Weights of a small GPT-style language model, trained from scratch on English Wikipedia: 33.6M parameters, a variant of Adam for these matrices.
Each number is 500 + 40 x the weight over its row's rms, rounded and kept within 0 to 999. Layers, rows and columns count from 0. Numbers have three digits each. The size before them is the row's rms in percent of the matrix's.

# up: layer 5 MLP up, 2048x512, rms 0.0345, rows 63-162, columns 320-383
# down: layer 5 MLP down (transposed), 2048x512, rms 0.0321, rows 63-162, columns 320-383
up63 099:495475488485500557520565540569508465487518468546479543497524523474536472489513533548476513462472547487527520477456489494517494486523506539512496484514573520491426501524522555502419477510512543
down63 099:462580543463480485582443502509434478495493450506476526452522489545503530508513543444450487514477460448540496470510480494473566510537491568560488520571535474567447447467489475495518576479541543
up64 089:501472453506441524528527502546541461509484513520424470539473514508456512568530567546474470496449524539551501518492513473459525518531504484508494455532521521426499469472470527495502503540499486
down64 084:466531491534528483466583515422553484478494471508518518484528535514480442530557509501521515520444517551545544449545495483565512542522492397527538481518497493525439591499527441473482499484521486
up65 116:473471541469556514531612424513453489460504501484515522508471457592499510536509493470496497482492482522481529494527420443525526525513501460492577527505501509502546528540541489518526462526500424
down65 121:498491517530495539446508552523515470525494491542463601598511506446544475475453503544546562483534466422440562571484529542583509591467498526500508523500461473428498467507511557478487469487505500
up66 094:472506485546480455518517514516455514478454487485416443542520560567528531508484517528520456471529458492528488486484528499520536504521559495460524514456593468496485547540453546577526483544487511
down66 092:522514506513477496491579507460458467551502518465513536490467465456558483459550504549483499521557534445467543501458458574535516439533501458423470426537541472567554558553531516441521483487520501
up67 095:493495483567578568526518517496530536520483474529418535509434613471533533534431618535498426564457436542474513558518549433541435514457536494468604508471528517444470430506523506472509457440510530
down67 094:563580460495541451407520555458530485470557483521511484493523593505537502505477551603491521496527468511510544569459479532504486422510535491514493550455513504517532442513544443515550485464435556
up68 152:421485508478466552543514490554472507514519492528513595487478508509558477552502481515503545528528495517521513523515519531415506554519541575444452462471457508492432489515491454485490463510471504
down68 212:408490492474595516537536514474479557564527506401445500497492461450500511517529546470508476504430455479396436555525458556533490525410504478503499549425457446506544436461497431450521460571439460
up69 099:522438602605482577543467515457437529521482531572548488545525552543488542457537478478501506509524416526534500525585547518519504449562502478496498460532542511423531551525533412551498465498502499
down69 098:495492484510513464522508576455507511496539472500506454514527460539505481551543464485457501393540514575471433485495424499506489565431555486449548503590504442476516521464542540419541502419466430
up70 098:417479464477465519489498465535474555462485491521417435570520509543568464512527479493515476516511509464514514490535517529514491461522521506474448599523534593494475433562471550486495477517476446
down70 104:516462470497441488439486448529535530453475473444512504507496513483500567492512477492556487502462450508515495498471525526521549495564549501505493472477555480491439400493443474477494519530470474
up71 088:463495503558514555568589454586501527495432487548472539538516518538561453450503408516500491476571489486501456525534540566487425462534526515530507480499477500477483512478436521510458510503453528
down71 079:628448447497474480492511535431561506402448423468468568514441446451473506519583412487532518510482412508490515501477498450548489460520513418503536501521554481537545515476480568528497531502446501
up72 097:457568521502467542526515502523448534521440481552524505624504467554519478429537513480435516466586507504516499469503498574464454484411522469474537504474497466491486496566495467540546473499491551
down72 088:420568450446488511534501475444484498526490490533502472578518516455518458522507453450463633496483607519521531494533468485521472505473410459484562489502483473489527506562499433501512490466517534
up73 111:495530565518521463533539484573517517412531507494441517498482439551563516555479576529438423483586470469502569518524502480461466578440527469492514433477497450457433508489540551576518479523440526
down73 110:441416529489542512503467507567574491535505521468513498502494544515494515564489512449474520519438513584431486503488528570506570528527454518537516488485562561465457596521510586488523456478489519
up74 105:459539525495480502502569502562476552478426507486528453499503463495479540513495477500520556542511471474557473507554551510398550470527501463520565572440551567451462554561450505563538483530499504
down74 106:481557506502475482480461537556546498451495515459495505562491484546468569510498483517461530554420496478492470435535503551500491527575556465485546483483517486549543567542431577541478497470537567
up75 095:541491612558477564506441459502510555476517482530511472510460495488540616491430529543457491483518402576453522526465452509476539444488483492503535440567511515502499557535464461534450502506502470
down75 091:519495433457535530503474445498483539541433490457499539521522529491558446462533468482458519453471505460507563474476517511547451498492575442502458515468525501506579457460508447491499437487535525
up76 095:473540539518469484513439553536520572487493416464531543477523474464493558507513487531496515453532441520477439475472493560502501503558507532511497476510544553508497479487418523514523497520498463
down76 091:501475575501499516502515459532574558555497506518481476497376554486534484522459448513461550554481495488469435543409518536530548497514528515515501491440450496493473525536515485515453500476498453
up77 089:471522484501489496495504516524530565453491443509524555523470471524506502500517446513461517484509526473560459579498547508471464511508592491476467475532522551444460417534535509550431486467485539
down77 082:561505548517511524486512488580486504468486498586509518472490465559595543562569529465510515448479515402464444522540491504529449515516472464470490505485454505537493452475447489500551584510482556
up78 096:470509512492445570547527474492460457418502470548427495476511561558468473548524544527451474481545409542593485509430489576504503486574486519488512532479533524484478549470474445481449438545499475
down78 096:478491469515421537505433486482592487559479533485495455529449487567441439486515445516556462487522499477559542503448489498498557466558487435473562477499509573482461509519492456508515449526538570
up79 097:519508473473460476504520499512419562476492525483450457652489504468483559473408518445541550521488489464540576503515487475533458393470476473493537460553483526450456455550402487481496466499509462
down79 096:499475433440434548523550501519477497596492472472543543511520511516469502499531450535469500522462500499515507485490508469576522548412493493520499515500391548459522522477445486462475535487578541
up80 096:481567537545488488551551446570442564447502503486526559498473517503513560478478585540522591531554404523481554471479531527534543491495511565462518516537536499484492528442549518528436487493509483
down80 090:508458459413535492492506497565491477470509506557430559516519446549502518468541486448496485533467511532492498526493477480517589536548483536479471566551415395490475504473453519467427490474498480
up81 104:475560492523468535520548528479484509465497536613459501489457455554466562498459507467542502464489420430539446461538485517481551555502543520432507521494492476571441558488521484512438514593498453
down81 113:509526535495467555542466516532514567473545447487496484509463475509529562492452537443515468558454502453496545483397416514473552503468466487458517418515485510461468516494485431489437490540516540
up82 108:432430488454543548504552439532583501431494429516490501528451440536477496500454563538569479589495507500572503548585540544484503529468513515522531419531493546441495531495528489533523483522518514
down82 110:430495544514528477521541432514451504504464455497549509491472537476516546562474491469524516541477467504534472421480523437494482508489540529499490416459552519509538486501466482454529526496491521
up83 105:493463556473523455504606536454527517466439414519455510518447497493493521541471496546486504491540562530592577467499500562493568430519458547520595533464476559519475406531422509484554479533521543
down83 109:531534436484559533447462580476452477502501523473515504511463525501427493525447471524568456494451491483466485570447505506550482539492488486455561544498571560502474525496522487440452548512484484
up84 101:496563561463532497549511459533465516478499463513444497532418448555450507414483543483508531489531476544524486377530549507575487510549510507527508528454489489492427539549452524478499426484483542
down84 106:527497475510524468485560494492509586505513442558535528482442481451473568535495484485513497495536465458513469440517521454543483625534449575431542545465448480465529450463530484505552513481538473
up85 088:471475499552475501544535529546468468481514576489436559468518557433519431465412460514547513531467530486491552500496544462550503510631510556486457514484493503483479450487495487555479479481529500
down85 081:509446481508453493437527520520537424559506478515423497433556531435424551498501531524500523463495499401591453469500533513499540509430463452506480518526519491520494532546479524521555534437473556
up86 095:494504584520489520472482471485480447451505561509486467513385548555474519493475531511540512464536489515541501489462524508504541457498453515468600432527515536534530483480502474520422399543568559
down86 090:477457473491518429475556478467537505504596517478508544519497462491477441457449453493436540524451493512509456498507507493514497514556497554479567538527491431439511538551532491486526504468492519
up87 091:452493539544504604502492454536433498508509534475514538481487439482500497558488463504599430505520498504561538444470527509478490462481526506510503504598505534519502441414507460416436391488475569
down87 096:567515482587515409478456490496496508545469495555435523517545477552513509485475488455508562490483511510485469499517512527434490521527557464435522555516453547583535568448473517442539539503552426
up88 107:445432469467560503515576495506489528436486491542455486498545546506518496579477492470476443454501476438511569481496580450465513495528549578475491500559511480546495464499494545496524486539530512
down88 111:488467514435416490477490520473459502471452622497438483502460541498517521528438469410558448519484507528461525553462531513430504532462519496576439451459495466478453526492515480417487492454529537
up89 094:451530599518406586532436543457524536468482430474422562496501468489473471518527539492489473501507451499506558408471444530398511530556493483474543475546527528540528505556468543463496491538556438
down89 095:547490512508449547547519520482513470519466490484435524474461511420481572556567523451500487507498478520485520472525497494519423480498435538538453475460546492585477500552583488492485436483535501
up90 104:443477466477514530506455523519509528442474482495485531536503552500439549538513466502487519532450531525499518592597490475456491445545547509436493538410530556461482467480500539448411422514515496
down90 104:515503495511569487550509468502546483570504509531544476537515499474534556477488542573530541494458497524485493433429530486521504479404553423456579489479511472433487481502531429472434498502559505
up91 105:496560512542532556491497560476472519489488458475500601545444431456518567515463586473522461445511510507512522487492566443554535431523498545456528452522483565478534540496549433466490495508477470
down91 109:501540465524528444525500479540486499534503501600491571529500504536538541465454457559479429473536541548492416551489477516594529531477528497510472562527478463526469556502542436461464498468450438
up92 087:503410551560497532513499545544541570448512513553479468586461512517530496505426503487516461492487575461544493496465580513463473490524531500476484469538560553586463506540512461545495558494467410
down92 083:470522516527523510570468526466479448498451477494530547481531520528448462510529566525565421538507519420498499522417533471502477495462534502518454506521405513525513441476486448519529527546467478
up93 100:503495498448487592545489485503517548508504383527509485541500501481453609444545507543503522463558535485487555492447482459485496535490528491461382539554505447406407534444520450511432482512529477
down93 099:532467528518464507581521453521505553517482452461510484426446536550526479466445549501511523500424435579462446515507448544477470451489577460546494484438495498557453496501532476508549501507504522
up94 027:489480521463551498552505471543462538474454438479481470566470504490523511534454517517542501500479464528539476502518577612492579532530568570408532534513534486487447493577462530469502443450481487
down94 018:448457531564507532447479533512539507503477552468538473478586469485500570501486478538450537522448506517541490538438556499487479481418487540440432457481504523415401483463497473478531470553551492
up95 099:515506541556528494525451519507459476467482438518517563537478587521511520534521527492518455520470473563513438540573505496447498580434492553467556436580484433548482544540530539467468465436509470
down95 099:480540496442524485470628475446506497459481492492443517551463508482482512489526528494547540506524574503497466520523490447484572540490457507494491515584463432532513461530499543529450501458544502
up96 100:503521549489513490543481445435460497555463464548471495579445521501513485523487485494532528486526531526552551495547533513525496572526524574508477456486476463538454491562466628516524462494538528
down96 102:450494505552595544507532479500458458438500475622514487489500523472541453544435530577453527509541569570546424521504477467560447530509498541505463494498436436582481509491456538502514495482451464
up97 080:465491557469560489544572451500516504518468507510562492469460518426540473483520544469537496484523496596452537451542544462525494512546539546524479479505472486469510554470445579520492507485463510
down97 068:493425471478440490500503531535458535501483553522456498487508472583456457518460449535470521551467573530482504524505470545496491496498463515460520489432534521479501458465543433526528508524541464
up98 090:493459507550435474481499488491515502437490403537423472524479492557532515539434449531495495547529485466552495554523545516466515517487497484500510404492567487506482590472512432603471473517530450
down98 090:479479512547538478464460552498472510487536484506502462538467511521519455570532456543472510545542453505534471517500492507452461528480551504462447515484472529524555522452499525593547472454532550
up99 096:464486464480481591501503493563476561543512507517504511543482441538545484472515512582516529422495489541518530468409505525461480492517503493505481386488563462517483515536437509558519481511433500
down99 094:493543512511476449486498516571591434535423496478434528437486530525479464538513523495544509483494457466481493513464472553552558518557507457499505468501475471527434515577532422474505526406468484
up100 096:479502481475454556519545500540532526547448447504512483501480483425452478509531472522537442510522496549464592453484557538537513556522525509459501496541537472391437486526591489502445493499548477
down100 091:502586553554484495447561509536448413548470547492399532513509536547523503430486460454587529473456515519471448522523517478487522418536442457500484527550479496559534475581496564531466552523561496
up101 086:466391522486537462509505505509538470439506513549572508528527531452478517532506479480553564510454556547450540530559494544493523413491494593476456519515543487458461463575537525571511492439505586
down101 078:565590531508498521499516487535505575534492516544543506482419380576504518451501542481475436503504506487533505490470490517492498572465503482519520508487443525561555530439430488485512483486402507
up102 106:479418525450550558527490475547544499552484438538466472567434458494559546532511498579542544521512535578485546514572540520504536485462462518490497494477517483549483536477446458533460440546503415
down102 108:458460514510458492486475492443485540471503549515471557529554477533514560473547498459481462488414518502574470451473456490519484525509445517490479533476567500533464443486517566559525546485451513
up103 091:450523483530505529529459485482495582522409508555470420518518475530487508465440511475483491449553473481495520585496445575465530564535541505451524517499525526519501477507500534494505528501448411
down103 090:479485537554514519514476504502469511525514443481473481487546546389425471513503539545483507534444550504478422422481491470523532479510499495522536482561468492477525484488497482509565568507482525
up104 086:494462473493493573487595421520482525529503517548525520524537501533485524465456556486509444491440466475515525461486496512551472494558515482539576565470473481440482495538514453464483491519508457
down104 079:495541531458546439452466594500505472499520427518489463554504510530457482509527484493527491504485522508437500544557454500527554489544481524575516468439537492608519529440454542559500498520549493
up105 099:471475524521533431520542469517513537470451507619451494509466471516574573503389508430456563521484480545508561515564547510463527518466515516477487488462473540448496472521563508581477505490540510
down105 100:588502544451455454547545503548450460501525625441523562535585465414467468497455521530512507514519531507501487509553505557495496455451447458481458493488501485547544466461476488492457534474537566
up106 098:459493545522516510511433522479509526511520560538406492577511548505539560518560542488498482486516496526460488534549541531492493474554469476503502502578540532526516584533619432473494486508492503
down106 104:440506479482538535592486468499470529420461470474474514517479493484453466540470465513534519488524494453474510533549350447523429516523512543545521461508500581511447524469503533480510517478538503
up107 098:535484527440577523492559488486503531488502514565478494621509520555581501482464532455495536488512533532568504506566569471499533518518482478486459568552486530407501431513466460427523489455443508
down107 092:551435561565486519545479416457556578512570452480561543514487547495467563518497507482402566468548523508493501493453470482495500501493500506562517488475416496471577521524427505472550557469492472
up108 090:451460494499537465490510546492443450484462518522448557585521440441529454522423532518534464435467538583494576454566532547507550538498507527447467479420511535520496467528457516436418432514539507
down108 085:547479457504522476484505532475478539392498472470460471464550517457496555478564382556531491540506546477493459469522420427470395536542442537488448547476432506494468527522445513453455506520567593
up109 103:463555510542489519534572514536506540503484457509536529515535530529480518455460518502542488478560436474549455558466486467478531494538537469483532557477521578480488523470498517437443498480502553
down109 102:490408512506509470511459512482572541464482395516509556451542536519465478477497506530481522507485540474460467481486462493523445449508477494455492531550484556433435451492543567492518533456471558
up110 105:473522500496518502510512519519475536510470524480565508546538604522466487495516530549469491527508439537533548519577503501475550414557515510535491493534476541430501509481455552547455488567491510
down110 104:455501559496508525458520467511510517513571496594488543531507570530516469416546474502482575446443510514496503469495533572444450544460520500605485568483473478500525482493482529413564528464508564
up111 088:439615528485568490534502524601465474458452486524477516478425561478442459575489496462542540483476513505523493491543478520481452572510509506524500564466474465497416461572423500495522496549447521
down111 082:527479514594424503524472516441546470530589466523490488452505534554471519513522481543461532471452565527528479423513509486567500455489536520504458412526492558508506575454485573493459519461507487
up112 087:480537532480517521557486497573502477490472474476486431484495525505484544538494529533529449539564521480542371525462526519464500449486516457517466544391491523474459526427502497368496501494528490
down112 084:512546440538487442512497539549540462475469450477462519520461383460535468511541409445507458442494519429532547504537447558532491576543544505507445547530585482498482458516562492573525554615573566
up113 093:478490452414593467537490529541492522467506502530496517523522446557549490529478553492475448540602539556502483492485503491476494503492499465427448470534527465424489506471431524533497462468465540
down113 088:444520450504493511459502499549527515514466486499475501459543577493506507512508431488484485510538462550484460463466506544493445522497509515537442561447576493532486426490559490537493503574542524
up114 104:502542530584524476486457552465528532510546490549502513513513505473568520477550528538581452470545457511494515553498609534417535511519587521479498460509559523449423445493508538526529470499501494
down114 103:539475514506561476499520508450486508496447498459494497542571573457520537556479563472460534511575454487604518452495473516531484469426509507466533481462438527517473560558471545514480505458503453
up115 098:504489499544494551484520498519531443548449483521451495631479431543453485462443482469536491497542521467636538530553472546489519450463526470477538500521485501530466430456461465473443473576512513
down115 100:571466522518500521415500486501500536490527489519459519426513552531498448532555500522434484510500523508431536459414538498500512456527513474555472531465478460493501549490543436491483525492522470
up116 096:520467541501495571532470462527467501451514497538493547543527538542550488558555554560557485560510487444520547570479418560478527377521574496510467404518495525515517528409454485482460440522519486
down116 094:454503545542477489445444440482543506494506557451513510506572453469481510531486551519503430497545489574514570541473485573460504561397527481506513565433475440542509493498465503521460527445534482
up117 104:476505572447487492545531533552449475472486522563430521493527501462474529469515572528528409499533523543500486523528487479453475536537563495535511420480508489482507554453489487555551467532566480
down117 107:487458459534514538497404575468580627506492507490528500537490561505532588506450471550511521491511518448539483474508556466530486537523527507475492533516509485472530500515490424535523526559458561
up118 105:515474496534506486520464516525511530476502536515486450573499430435496506508458535592509526488532508548594520469479529586445481567463505469516570442493538461454456480465441527463485496465517475
down118 107:455541488513521497520475538489476551418480523450518465493507460494494487400447489471522509463473499584459469477499475458526529481470423494506514560465466486511475465459488443485517494506517515
up119 105:445458483529519529486550484583444598510509525612540560530518543451501486513460470569470532537471549566506562464472482558480487575518548483476542507501478545441401494493453453503499503475516588
down119 107:452531512605447526486492560484470497509485555520448530575498475518490538469475509532518503477504536496531449526517452536525477480538497415477593541508483505472548487495462514464483542490499528
up120 094:490558554533560568511528501509508531421450481499558523494502514512535585478492505565519570487506543547540524531522476477516524516531449484514503441412501534506451503506506444573438471486501501
down120 090:471476545552484567542464512470548512501538502539519544484491543510515431522439455488449482446480527587472521511500510545488482504520499479472487456505472479516455480511446536506497437519528486
up121 116:524408480483537502563512522504548547490510495503447493532443564496547490530450460592539524624513567566530508396508601529450534507499482503483463496440532585524475477467529481512469474485432489
down121 118:536398532573485507503573548485471537542471444536496588507435505569452446514492453498555499500498528466544469428402527491507480549449479472490442529421499459491570477526515500545588505514474448
up122 110:519470504531538547568502500537504514494506517514542559486551501545539460515470540539445510520439459457553532494490505425515499523509493530485474432456507464464457490575477488420510491491407470
down122 113:528497457505534506534508526554431494525483453448453484507501573524519556424513492493542516468522539493492471453513494477521478462466506490564543583520511514604459481546520520409491491499494461
up123 091:468475536478521539498531537521536530554483477537430491517507494473491445515511530544466477511510467519518485470484449558484538509566566515460541492495514553524396553474464500430462466524484463
down123 088:468454536472451491465498483526502485473506447540436511523478540434526492468502447503493515541511514513467529563545517491584441603469446480510476553463473524549454527516462565482546456523464528
up124 097:507505489524509424493479466534458605462448442508524515536473496517473514521463515525481486468443509464561509618453521485529528469506509495468558445548465506444496546529526509573508500475483488
down124 096:555477572481520414511500457514471500572478468542584531540526507499540544471561482499492567462509479406517442452504497539476526549519516539493433580483543540527485548511445506490493509552516573
up125 108:478477501463466581543481563624489548493474506471537535508474483502535541509403496575408526474528532473485470530481515458522498524471500470466544534528532493506467507576507488501451493517516480
down125 108:531465506509521511519534518503462499594452483462560499455572517497507543493499485550501491470472487503545494499512418512484438498535582555377483476536466528514493501566514491500498525505485506
up126 107:451487466472516500496461535529501487453494443485532598556507483476470492518524570574550451568470542528629537603556508527476521476563511632416504518479476468494526465494481580517505460474472555
down126 112:517534466508473521496563472516466440442466556536515580484576523568546500533528484515482534574545523471541476500547486478444509431483460514514553522504447463478516456467478469500442480460483515
up127 094:449524449516484525467443530504488554386505514537460462492511474553467558572433539475515593475491502520544515465558522569546477475491488487418541495438623476502461530509513549468503409570457507
down127 092:469492420502487487555469521530477501530475586449457492500473503508427494469550435496479424577537504518504466502452473513474550505530510537508450492508466483576499503517543536483525432441483478
up128 096:498570457486473467547465528530498493483502531514542535474459460591513490482474455553591620464525519504518470529467545561510497486474477457508504511457491521543458535542408499451516487540404466
down128 092:509509495502460479506550485443510563510462484547466549469538520559441462521502587494508500452471477465517461476467532446511524414437483502489568485537443457461469576464480463553522541484452511
up129 099:458524539459452527563510493460437483531480443478470469515472472499530526520573509565482516547494524503503468517557479505438540517521554541482501480500502529545467532412435549480494507567500558
down129 097:440526494514451545574520536471440503436458477546562522489505434482473467487524517538519458507480451534503549542532537439478497536411515487545526506455447571453473589502432508479533448510583524
up130 104:508459532517462580478536526506484502507553453520483568506517543498442523550516626570466442479535479545549552553528502512531508454539488475443469490523585562519465516496490557504454461498501527
down130 102:505542521500521497557475456433514574495496513542578496455471469486463461518473502486466493529582450524506475492510545535565524520524503478520425401498467524469466530493470517496469537534467520
up131 078:493509566438488537498495479507481504564507466518547444534440518574482517484475580591503547495439532577533570498539528452446511506489512503533571423499479452462438519452491503612554522495506496
down131 072:517456421542494465468485535466499451500455577481497541439512588463521603496534463408489414472494477496461458460470513505499482522489463511452473592471550523453496563511524532390513506459532495
up132 092:474438507460454521528499521497489470475482503520497508571504530468567536513552504514535522543554489540559463472548413504522525554445509467472515470505561529484454549549500555443520430498457505
down132 093:480456472528472485528546501544568474441510523523496459472584456471543546511527527475569460492494555498419529499449541442558494507435429449547363542498483509484529517555562500490453452524465437
up133 102:461505489513555526482564560469530585514481436524462593517546489566541524452540497444572449468499510521477588428522528429518566462545559571483529471508496563413472435468464549638527489454466442
down133 101:526526476455519500374511489516487495525441482495506477496577468482516544556472568552509519505521465516466505436474507514520512504510545535404476524466523407471467555538493529482476487473472502
up134 105:461482543516458507589451496494482573517468472484480542495449498512511480498520493531551509504460522491469489509520538547505583483531503505519549454514559554526539538520532514480539487474520507
down134 102:519496486549512456505463505452502520437523462441487482545494486455424466498509529484443604500445619557527463520523502521573411457559474497498429531430537469433496496481527482481450465537542474
up135 108:481481471417504516542543539530530526503498577578431500520506511565494497507442515514434535518559416473570502466502501535374528532476499481521505452419574536496477501573455540520499461487453543
down135 116:518523469483429527523507487459504493493492545524532540482529515508503459555477407377459454524551523467496532518505442546539542491530455552510518508550442425485452475517464522497536473444496455
up136 104:510505544470477538528510460533531552479476509567501461536491542420509489472522497544477535482516466464596517560480588535485447482482503464519518457468544441444537495525495487532420469615483455
down136 109:554528557464525471572568529489496540481528531437457466519497480566514508476471502419468558520493571537551474460542510516471439597459510496449467433479544511463514473423481516457496516481478486
up137 097:471540469480494484573549461493495533455473433535538485500525435506553523483486570466469493490534431554470529456510513524555491543406471485491460530448595513522475526521507539420509478537470483
down137 097:530544466477481441502563537503548475542516516515550439588440521507521472493525510504522513506516441510517528492483473484535557502498529522487452528461509530457512536513505495503496478538482503
up138 104:478499536545496517572484484516452498431451391463523503531495483483581555542474480519580584512502547452522479583497516544501510482531522470456476436466626512476431501480543480494521490455520528
down138 103:455465460571469516553533491488459547474443525443491577482438537533550432463527501465494497504472474503489476513485498446603498520466430503542404469427453482501507480480479513453548492472518467
up139 109:524463569506524580500472518507474477449512499555498454511467507471484564553440543585500523580502490507485516479497430542516511510495518521495516368513567498507451492502520473526433435574464424
down139 107:477515472507478470489445459470420445486501541549629564548528448509413598471478453505504472486515490501523450512440573449502425489580516446514469526516513528542600435530491499544452526489519585
up140 099:503469501430496544516551560542500499520500503519472488518511569538464547437506534479589438476541457533489481496483527545449487440532487526522530484507550534494487487608537449497499465507583527
down140 100:491484525519521525519486510508544518491423504505516498456476457531496461489550524533527516542514496502473479525449530500560503507523464509454544452463414410528497406500519482507437454503499471
up141 090:529515574576511528531498558497453483442485433522489455501491503553492478458526491485524463437551436562470601433494477487480453438452447503505486496485545472531451554522476501489479488510512466
down141 091:602517507496474449543534493484474492482543449469472512466448466475521464552490542476560471418485519473416398516506485449570504572446459487525519538489490483507488507557540466475502592459500468
up142 097:483431469534445497518471584498499476456476435465519554559539518495552539542472505499579557452564530450487471529521468499482467518512522478439437558442524528473485425574468529475477417480495521
down142 103:472473481541498548479526429460571499472537520482554565499536528450494509460490451464548551436444544553466501498507476512472485529569511508562550570473505525439496416448514461446517497535459510
up143 100:528483505449520547504507533527485464506518470527556504560449525506489511478528541479460459476511489488552472491530544505473585496543446495489477451451508539519485564438566474479450433533517570
down143 102:512435507490478464509521506521513456530509525507483472491454539422433526465457459492462540457532493485471515527483486424507494461501450501522462446497475458491548544574526449507472522537519463
up144 100:397586567460481551480568465552481468482524436528451509510526469464501492504500639555473505486481467534544489474474512531488519499553492541453513522508528471533448457439502510560538482470543463
down144 098:462474467464563459494446542496533418497528529513498485456576506491526462483454514549507497496500474474527523514532547454423385487482580523519494522549488541596513481491504426550433502525436495
up145 105:444511503477481495549581477546465489511469528489537484515543561562488517463497564537462587523498474468469540555607498546522464517471446480481583464404510538487496493476524485497428476600515542
down145 107:487541541495554521513482513531531531440485449493483544498437493477507511558519455447493438434534453453503501505457517445534511540546515499456430463523519446477514473512517539511522472520453569
up146 101:486465492477529448516552508486530540488486490537583500525470510578510562501441517541466516510524508508522559550579517609440510413519557482487526556451494540504522546619483532505524502518489513
down146 095:539460426471458473541557506467499508463499500490521469583498482526448519432476430512451481556469551497531510519497511487573550523554502529455515535457411493431484561509497524513508518515538571
up147 105:477575511456562559512499464543478656502471473504473467541501534495528506516476407540494542514515454541512548567505573526478551435549486540443498546504504578397450512479423449550475454514519478
down147 102:424500493503523469522433500497524487458457519514427586529541523467442541485458629387559433492563522472549502441550430438559525501518541470462565510541466478456602506480469542442424473495504513
up148 098:499433494496574475520498493550543418513498530546563520543433452502507452500479424501474457491462499555528510572517556496468569483565548482432545445610512488526503539527526497520542477554536446
down148 094:481483499472521471529454447541520486482501508491498529548549526520549475528451419466545565491513488480508496527487472498563534396563642506460470485505503459454555514535484525421455491495542504
up149 110:505495537532479503512474506558408518495479501486518486500465476478542560568487509487479541467504428534421448534512513498472478504544560451483496475458555556576497485495506483481477508449463476
down149 099:489455488468475493496532484562494571515517521510449480472497474518496517494520515496515504538539535522420496448534504499456489553469530597548418529467443510500477536487480571555545482470565409
up150 100:506535556561509469500541556527441506418482502469421505495548455480535565551419518445488514502461488501559532584513462460529494422482513520443445517507545535508504517503505522557475442500501507
down150 101:539497537469513487528513496511497462485458491532535522545505546513497467473527463519581476527574554469519425505486513515503509478488485497456431390438528526482498382511533503449498467558535455
up151 104:531505492505521511523543487575464530473503553520553486547495566431512512537535497636444488600504529531482561503537551525513513484505518479403457496421534513458517435489495565453506468508455475
down151 106:478522523465525439556582557477504498473424489522462524507546514510513497583540548542476467539483487468497493481516495412442494535527510439502500458480508500446478494622478506512528523616479457
up152 096:442498538448432504548492503560453473463505541497481507507514442475593473477509487493586548527571478457480535498504520577515454538483526504471397516501554533503479478520503522462508459454438497
down152 098:420534446476500551567532445441453449478506550479488511487529530577484481552469564532472495489451504454550409490524587502488513482451414508497520495532514501461513504468480559507442519432522464
up153 096:516527483528507452510510546479543501502465495512455519524416477514547462563510488483439434514527480524601542447485553494460568480533465477494453496500561546538498486480539538552539502492535450
down153 085:549493506527553492464523421449531526542410485452499467576525479488541519494583474544516494462470464515549571536496523377536505560470486479544471514512518482474525585504538453455466538507494524
up154 095:491527505509531530632487436523536494547503527543441553512448537553584503530433535445522518468564517528478551482550505538497512531507506443490490419543541492450468464529485509584512469520509495
down154 090:443510495490527521444513456517459534547489464465491485606563554502514547505498500475549477478491453496526471540495460476463495516471497429507496523483513579511555493518507529428552413524534501
up155 096:522521470546426506581511433442526543457452498536404525491492499542559475575537532520513453527501433486504552486523572545473557462518467533505543484499548555415471489449448485570534511560517459
down155 091:447458499459534409510517440444475516520464417529495509492462483559620576450562492560483397454548550504467528477521538547448496482458474482542521491520481455518486461523474475516422534468456511
up156 100:486444459534482555527534456597432567481512465521491434545515499464470546450452479507545570504465468505476448496477566512467511513500598456401480482556565517421450546459452473494502477520487496
down156 102:469560482535414436527466487530505454503571531470499482494473514479439486506474494521503503516545565489537449578515490454507519452551537443506393439468503478480505513378567549526469481482476501
up157 097:480463534528500525544536538530517494435446469525523448506476436565483578497491533535434477434468519522515489510500575543444538487543459499512444538498578498490418498578521487469492522524466490
down157 102:481442471510566512460513521500474497510526491458472533526523491438441450523486464524430478476514493523418473482513429512470504451477532553530446509465462590532511551523504502416588489447510547
up158 091:444502478603536505526518487465488512483485537534431485481461475553560454553429492515494468466453519513485496440466502475498576439559512504551485484486507611544483482425559469504559503446434469
down158 087:501513504549497496518444512486501474517452501480547533490596507424457434483522441497515557486487501482512536499512497482463502569539501495560452518453529494473504493433512485504492472478471459
up159 115:503508515545551497513492494515398475489527554525550466510431494563504531502532518566454472583513442488487527440516469476476492494496548527458537516380523534446523551449521516481475419456479503
down159 137:396403519488526542511507484503564449492501489532453539461491513469473480449487434410571419559395512571494499571480471493557491459521467433542477534478469537489417498527538520452559490517469418
up160 099:452547459524490476512513532556414528451462456550480472568482498523474515514472490484478539455524538528524547521487460507476483533475533508478456446490586509480424528515445611549466500503526499
down160 098:426579546464519540446492485514465497505518433516500446453469490481524424508513454548467547499522539460502414541566504448522565518503508525430463487493502506450530523479540570525525517546548535
up161 104:521528570474478500535458541498475414551522558473474439564501483532424487451502508522442515528467426498572550555500572617498548443477466496505481432503523528527467532559537480459538478537495560
down161 107:548516534506406521548442503468482464474495403517483489533444450523540438547504531467466438506622501439546402504531514444458487497479503504553499554499474441527485583492486501459564552509524491
up162 098:503477493522476541477479532528502555446475459485545546493465483475531504427487418568464404508568571502487577534531457540492560508499523510504543525481514503537544397556532493504581514488446530
down162 094:602520396479523420444486548535550484464520495528550524498499548521504436469517527516562444447550549507518514548518462582495545510513456456467509514548455421482445477490476460523542506483504508